config.yaml
n_layer: 19
d_model: 256
n_head: 16
n_kv_head: 16
head_dim: 32
d_mlp: 1024
vocab_size: 1024
activation: "tanh_gelu"
norm: "layernorm"
norm_place: "pre"
norm_eps: 1e-06
positions: "learned+rope"
rope_base: 10000.0
rope_fraction: 0.5
qk_norm: false
attn_scale: 0.177
bias: "all"
tie_embeddings: true
parallel_block: false
init: "trunc"
init_std_qkv: 0.03
init_std_o: 0.0
init_std_up: 0.03
init_std_down: 0.0
optimizer: "muon_variant"
lr: 0.0105
lr_mult_o: 2.0
lr_mult_down: 3.0
beta1: 0.93
lr_head: 0.0105
grad_clip: 0.5
warmup_steps: 200
schedule: "cos"
final_lr_fraction: 0.1
batch_tokens: [65536, 131072, 196608]
seq_len: 512
doc_mask: true
train_tokens: 499100000
steps: 3844
dataset: "wikipedia_en"
Each number is 128 + 32 x the weight over its row's rms, rounded and kept within 0 to 255. Layers, rows and columns count from 0. Numbers have three digits each. The size before them is the row's rms in percent of the matrix's.

# layer 5 MLP up, 1024x256, rms 0.0992, rows 771-866, columns 224-255
097:107123158125142089103129200119131121114110161097109134132160156119178105082117085141123159096168
098:142115119161155186127142161103101204098169074052108176120124106110154144149113119115153114135117
100:098116145220101123141083101169146136115102161141114078147161160107100124104099187160170093107141
102:100161101146128160155172163147152142146171156095102158132147095083145121118092181145132123099157
097:170124121115130134150166163136106115188163133156129094105156125172141145157129126142145145170100
104:100136115154133095073141178146151116122184151076137071108080109103105085071119137141129104158122
104:112092136150173051158161167160114110177098104072108164139155166108168131103160093071152148119123
101:129138145045137165141088195142123147155151120133158102133128217130117154117151095109166070135049
103:114166134124113156162129147144121100153162116125175075152133146112110109087102198127130111052126
100:173201134116134172150121112096120139108130148099116130108134115129189129180152103115162074131170
099:173157160143104142158149062148132134111181185093130123111061152115141115154146106132136137135096
102:107138155117165174127137150154105160107137102192139142133130172102052099160094106186117107129112
099:201122101144078198170113105145075173103132116185149150165162075189120125142132133078117142132167
101:116121178117189105134038157127110172134110114155125119119138160141112099119144110154135146087105
101:146149124130195125138123130136077166129088138156172103157125132178111215150129126162144119134155
101:055165105099119127170167143118102153113127120178122170158107132141114194136070164162145076121128
107:146132103145146089171206150077160135109134151121116082143108112083096110148118194097147136203114
098:129127057164126150155179104099115100139113186077151112088135220065136103170083127108108177109103
098:082115091112113075141104128136113154097130092090122128081189114104168122097244156125171131164130
102:143103066133141113136142077086110094157158170160135191100097086096117155121163099125180154110150
100:092131056137148167161136131134156124163176128072070103176126159131101183191159118174099116175085
101:088141156081135123116182174103055145145111138126147090135151057120142084116103191114120098147096
101:026129165097095089105116123168092154091129113164086101114157138156119136091154148091160173131119
100:102136063114153144135145163077155159116160093181131054084148097096152107121140098166134140122152
102:162162097138173119133151156086120138147129112115151136117038152105077188133150103208120124186111
102:102145139177172135109121087120095175127132172095081134117084137165168106136131120127165091105155
105:127098148105113158094105075135111135128150175156126164112111152098160144158077152176180102066115
101:122138128108096193113153112095081132170131083142128166078159164159127152108149124080128079162087
096:182117159133116117129174093117096132125137156119164097139085163127104156154126134152163141131143
103:191152147146140139106133196142136142089117096105065177126084091142168161159124165159113211133197
111:107107138155063102170129155132079151086185095067179151108124148133048118109191112117082131092162
098:127172119108108117147047163120070155120095148205094108141117117092150157117118124083150143133091
105:157105155164123151146143119086079190129156170107184127152100142196131128136197129128112131149120
098:071151211122085133146189103163132161097147158092083116127124142138173108118082097077138138156143
106:095175158143116147089063154126168185125119147111124051141125178128058184150157115155065058166131
096:140177098150132155117192126153090150111172168149147112082105118148115066098128168061120119142141
111:096132177163137113169144103138138167136121103128158130076088148125098144131143151131094156160131
092:154078133114151117089111068121099085129070053138144109122125100124110133117131094160119081114107
104:099107098077157114116116144105164168061185073059162105118032146129100145083108187105141084137159
101:130101076156114119143124116147104084098193146135069119114105052130143135117175166160157171118099
105:114085111151123127102184152097113144075136111071095112147091170101101173109120197150120160149180
095:114145160109111150077155147150197139087081147152169175125097134133125087146133149138169122150120
101:145099107087149158198125180177154041173161138154146101146081136127090108117165118136131140124091
103:137141109136121138134143153101160107157097073115144123162081156108123170128166101168126040109172
102:116123216088143125127190132120121119138141138093091173098125073099135065117177158092185162118133
100:169114170132175117120123150134169094130137194165162130181070076130134135146165067130111155109115
097:110194092148118124108084130100094137141127094169134157119111122106096160131169118135146120149092
101:148141173120160146164129093099162126124129118105160154085144088144113165109169109177079025099106
098:119084102138106099088147159131135123132136149131154162138146191106136162170172089127203133138101
098:190083196161129147117196111209083141104100141122112119115090141100073100146143171110113148062124
097:055187068145132116177147179068101128140164171206105085122111108141108108165135081147114096143107
104:123166108111214154116147153104169141151059155128128087097090110151132124186145079154103155124107
098:131154127141184094122124154160113110076114152093084132078183102130127140155113138146102131114180
103:111089157153076113122078139124139123140100097134138170135169144135139205132069116169154105142174
100:137094107164165133107159116112116124158145143103132061144128159115063066207158093194113154167122
103:091118195173154058128105140091119097123081157162069126103045097110150206105139141117131101122128
097:130153140043118147212121145146110073152053121148140066213146190122099156134150136145137134144139
102:141180152131127157131094162130110142127139085113150082158101189183105141136119182141124124117126
100:125152141136198119103123196148113111119094099164154130156129132149173099136133099051172160079079
100:081159127115141121165155094131125148128137129128145144054112170144083160051079141150088119117141
092:166169147127163127092122068133117119193160136112104152095073079101114119122121131226141197131136
103:108136105107147130096115193090111107158145164172070137103131064167145071175128137098160128127117
101:094168128138122177100129138146177121128183080098123124097116171167082145151140182154170141130054
100:144096087184129141169151110112102132074095178165130113143142206130168091180153156076105124109093
095:116111137157133192129109143175107129068078139110126118058183107075108124157127167172202154101098
105:107151125150164128153086109134128124126107082127072144141160151181120042064108151128105145117125
096:133191191144164111119108140178059116122119101148151117081115165160149117113144090190171107124182
098:108115111128100135150106192111099040099127133156164105133192138145086149094109116123174180198063
098:118105138140123111130108178142128102181158176108179113170097159101091202112122132138103140147125
096:110180103135142140123140110127107144110096102163110121114078130168122168127083113132127111165183
101:154119159149146054153122096171179150125150148065105071178124116080130126068093183139152121155111
102:127091130138156160147190140174097077108072120061179136081117145188138140094143131169119130170124
103:104121142084180144091105107120065132156123156167119158107087190099120127076095101177131183082160
097:147074137058156152101089134114131157114136145143114107092093099151098135208120139220147171174111
105:135175138125133125171140176080110120089100128108122110129148109063201135108143166176112052145121
106:111165208113090103137149113074157183105198052131085104084144112112145082119179073087143139103081
105:120179162137172149113105125092096110104143158172125121084086167165106124117088180114133144088138
101:100096099128178148114115166133146146109180117104127105159145166149107190087160086115121133164128
099:171125096127160094091090143099142118151144150146100140146138065173130101079090155110137088124146
100:148145107197153077141157210110128168121067099172135104147172097140145144128110146153120163094078
094:225159158084032190145123103101152093103177127157138100066133116123077105109137157134136102080162
096:115155116140125125033102161156152140104163169161192092069149132146164102095164076065101118136138
101:194125129146079156121125066136144133112152161102147107180078078142178131071128192131090091106150
102:121162126133133162054111155049108124144126121145158165102135106068113155090164120084173174112114
101:074090117115061156149180136056118150109116150096138122085153107193140098103159075162171142180075
104:135143124150073201169125148089082139080149061135129128129167101150103106102112144107122146154160
099:139082137142118134116119088181075079162128085119104091142196130171109137129087129118092104173153
100:130071128103142152106084108103145119148137139129152138099148053103081135117134127094205175130087
099:093127155138170135091153186128102169092130110074137150086129172087151176118126106106144100082054
104:165142151123099118139159087155088106103176141109123065107137114122095161150129092161124160144129
102:129102167138182082118170133139152107149107136155126135104150127125105142119120091165143095130082
103:125106154099161108111098162140136154175119150150118151137136088161108116044152155156093141141067
105:135182127115091137124175161143191177067146158058083062116136154084160152088083085137121127145222
098:119170121187145168137179148182113128061056155151195122167148065128080118117120124093147141115103
127:129119147069056194109068133159115141128108106107182161104152124096152176126167159206145101136080
097:165121068125079144127155090175144190108097145137167135149153143125161194178099103161067127099099
# layer 5 MLP down (transposed), 1024x256, rms 0.145, rows 771-866, columns 224-255
094:112138100082180132130098110112115169151114149104106073121129108185125131118129143139135157137044
092:127152112142149119166146173119159135086155200059082073159180162151138058143107178130127142119186
110:104134080130100168138139153141137141101088182143094135122118132113059087081107127116209077081158
097:132158096101129172156180126111159090186126130094127139166092071138071097134201133122088135150150
094:133114121097156115180124134092161092167160136093028124191176130123144153137096113116103122123143
106:160177123095112142044101121121139131096091122177068123092166133133130139121111114191161070142169
097:099190150124098092105135151113100143120112067080130080152143066118108127130103137143142086149089
096:142114171107116194147123101169108100158090135125117150170079093074104164183112110109101135081138
103:151141118146121087098084106112142139125097078128140138160183135099134144077158119064183126142142
101:089112119159113127077059092158086143089132145140118154117163135103100163104078125171100114143120
095:127186139129097147095109146111137115109134123112140115159134090194109132128170081086163060082117
095:091113140101152119114109064122114067134137122148106171142131105115112110177114102124136161132123
101:137119095131124013113000125103087100113137110142120044168206155077072093121136149137129176170131
098:139102183142176148155152131081162079133159159076121164103120167129146160140157082166121132168156
099:101201046106064123133121119086179152153078091199141117153139189103172059142142161124123151104149
098:136105129113132096137118108083158081134182151125150138099144112116144143130163058216147176134179
121:138118081142109080099112115084146155148045138167158079183152103084091101097111048128140115158149
100:144094119089122079181151155109153133101123128146126160097126143088114110128110131126146149137140
091:127146169118101129081118153095119060140075101198088142150122147128155189118116039135080114101098
095:087127120106138154087136114142112078116068171151165132126127123144146166115144101145092114163162
095:142105053138140151084145157158138090117125139123111180149128117065133100130132130109065106130105
103:138095088125113115119094113132075119151136145070168164021197113136140130181125152145167099094133
094:128142135047046125088101129094121105099212124137171121089140134135133130201161177121090098147139
100:094125124114116095091169138082129100113145061118143121126144128122126135121094116139140144134125
096:166095143082107107163205126123137119100108148052106119083119127105130124143149136134121158134114
102:109106150134099090165174159126176128113087093083133142116154088112165165106150138128112076155111
100:123135128174165106127176155128046149071088155126128146128100109177082156079085120093048080149161
105:097188100155136157112147126114182116093149151108162092101162180171154147130112134103086132141167
094:156139107096112113089116128153208145147155168109128106104146152126147135111115158157104139176182
101:091120106151189101105082124167169146122096110157115132149133172104134113175098116116125150166090
112:157058113112117132187144117117123116117064108160100148111160144171093157138177148140113167110067
101:137140132095138151100121169173081161157127169142091190195116119123143086088113114100097168097093
104:129147185152117167149125177082115111124115122120194130120125100113166167122130158142141149164082
104:098136197142135149091165141148154092071151082167053111153093108157166103193112144159127139059086
099:106108138123114099060186112123125101097100161134160155222094135112158118159136174096139076126110
091:091158156144062144123115132127078118194104077186143146180131138148125131138115163126138159152118
111:120116150115088163108126104138139126184087132157151175131100144151113133147154201107173107093109
087:105147119161116191075118077117110101176153171163161128166177073198155102168095169100094162129139
101:126174162128138101066119151158133151110106052107111092119136107137118153152122110142145134134100
106:114155076096115090151077129121179106121113120150146165133176128137185074120176139120174183105132
110:096129123169074131137123148119114076107104128125145139119080182080134135169128138123128130135105
090:122174159116106077141108051159081124172098141155083129079036180136112131111101128162127170165119
102:128158101138120165115117126158144141160103115085107104104114118085162142098157138088091163109139
105:164135124074069110144121137135122092126110102136091087151098089148157142135163098120134090066089
097:140150085159129076135121147114158127117101109178111113081171148122155157152134077108132106141140
095:116137104138101126157062163131149084131159138143153159117126158184073117135215119100083174106096
099:096151123147134166124136139102131080164098136160111116168140208125114115121092078104198197082118
098:128173105085169147088117116138104178200161123122146165117124127178138163175094174211074112111144
095:155103150088163175181132100136117108117115144141185136107123092162098154126115177173121144095195
093:112107118109086161136103116078174102145072096169095096080147166075140082101168181117200114193137
094:145119155095101117175090190173111153183134076143105151160139105204156137169118084147152101144141
096:128103121117114137093127154080135150113148170051118102142108129144137118137115100089093124105106
097:138086191177129101175143154180116110123081122159095134122121128161144156155129164161118138118160
096:126117117098180148133091113104123127155174124132128145175090147100160119204139097139114090112166
101:135145128128129078134157149092062079106218144074114080103192120115057076169140125084120134160133
097:118164177120083118119143157119060130128165124133199075101137103133121203121116134092109122117138
094:081158125173119120154158134139147117152117178125092151125130160117153128139145092158190128096114
103:136126108162108134056166119083138109101118168131145061149140060126138106139153086111119177153114
096:125105104128116155138158111102140105106124076158123145150099142166139128205096203104137144030112
100:136082092113111174177125200172140108122080140068090148138103073160122067101134076157202091130151
088:117187102096111158145151096136154107147160116098107150125139113197138116093107167149130189144146
112:137168172166152130112088119112130150099084146125110148150124158128150062164100108132093120106145
101:135163111123175142070131139092121218127170152121159047110088147132153111090169146171124143087104
090:140149143140133121078128202142128189156133138110120118086122178142105121131134163099145143082102
094:104159113123108091152130137125182172136206115136055139147108147113133096154159118092087136117137
106:142125058063115138140095112107103102121138131103146125113121058122168073114118191191147132159195
095:074126084167133143122141153078083100128154129127174162118095133126150086077118144155132063152184
098:073204170145096145140116151094159162148127150133080097116131134146104125143124112073099194157137
101:132136153126104114146113150113121133190175118167081127111111138131117115209183123149131106106111
101:114134149136161100173128157150158062109113161174049091096089148084191185114204185152183127147143
109:031120140160081095135142127124188185172137093103107056160112098077165150152144135152157165111075
104:203079127104203151162094087136078147078107155140086113096049144091110101098101159175140092096150
101:155089139135159140145106146131101156139174149105186160134188131149146174148106124102199168090126
098:124107150142142119057146147153094151129152161089164132150106156107089111112184124102119108083159
105:166132130130100151122135075121126104159121088124101119116076101078173168138125131147157166065138
104:146159075119154152121137136094150217150119115170066144137092137132144130122088141130181132093154
107:139112123171167069089089118078109110156117141146054087133105096105108115158101108096179149103230
103:154101154131122194132118138136110164150131132111071105121202125087064088118102129135143129141112
093:190117146150150100149123115158147108164103089130093188092123049139149140170149109110127132106082
105:125154097167066064108120121100096159173093113152158134148189129176132186138119139164145099088087
097:172138162148121152152147072061170138163122137138081100127164133170151167076142242083110130115036
096:149100134088094124147068092156201115172086115117120143111138125200128104073220114145159125045137
104:124123098112192133136121102164111137190098193128165107148070129162151145152107119104153100122153
101:121070154170065172099143138114168156112068102174148108200113119163094136148110095070125136122107
096:141092128114096086153112156120110092147164129114146144133145085163118080072123190183167032092141
111:158142159128164135123072156095097193077192074035079154127172076122095128147155109154127149139131
100:149078073173111093155137139136100093121131117139085104163078234165126105136148079121128164141175
095:171150141096123141173107115063194092100171115139101076123161118138136098133117138181136129139131
097:149121149110130150133140064127093093142159130151092065151154151106167183164165150183131090158097
098:182161134163121117139118190152154113143104181126099183198224136092108219109122120082141098046094
097:153151144110118147147186131133119102121121168095086099108127143171130115130129148141165133148136
104:168096156111147176147188140196150122094150176158089141114122096090105127131144121118188122160156
102:108102148065149123134153126090139141139115123123141190183115092192160207131109154087145089136069
090:127150146162120108156155140104159140143131157181132123136130089156113144170047129086126137078163
125:153091147096106094127073128098111106192100112092155173147132120173116176152151149255164061119118
091:135151122117192135126134120203118100141176142137099092128115124144200111182134121091164080165115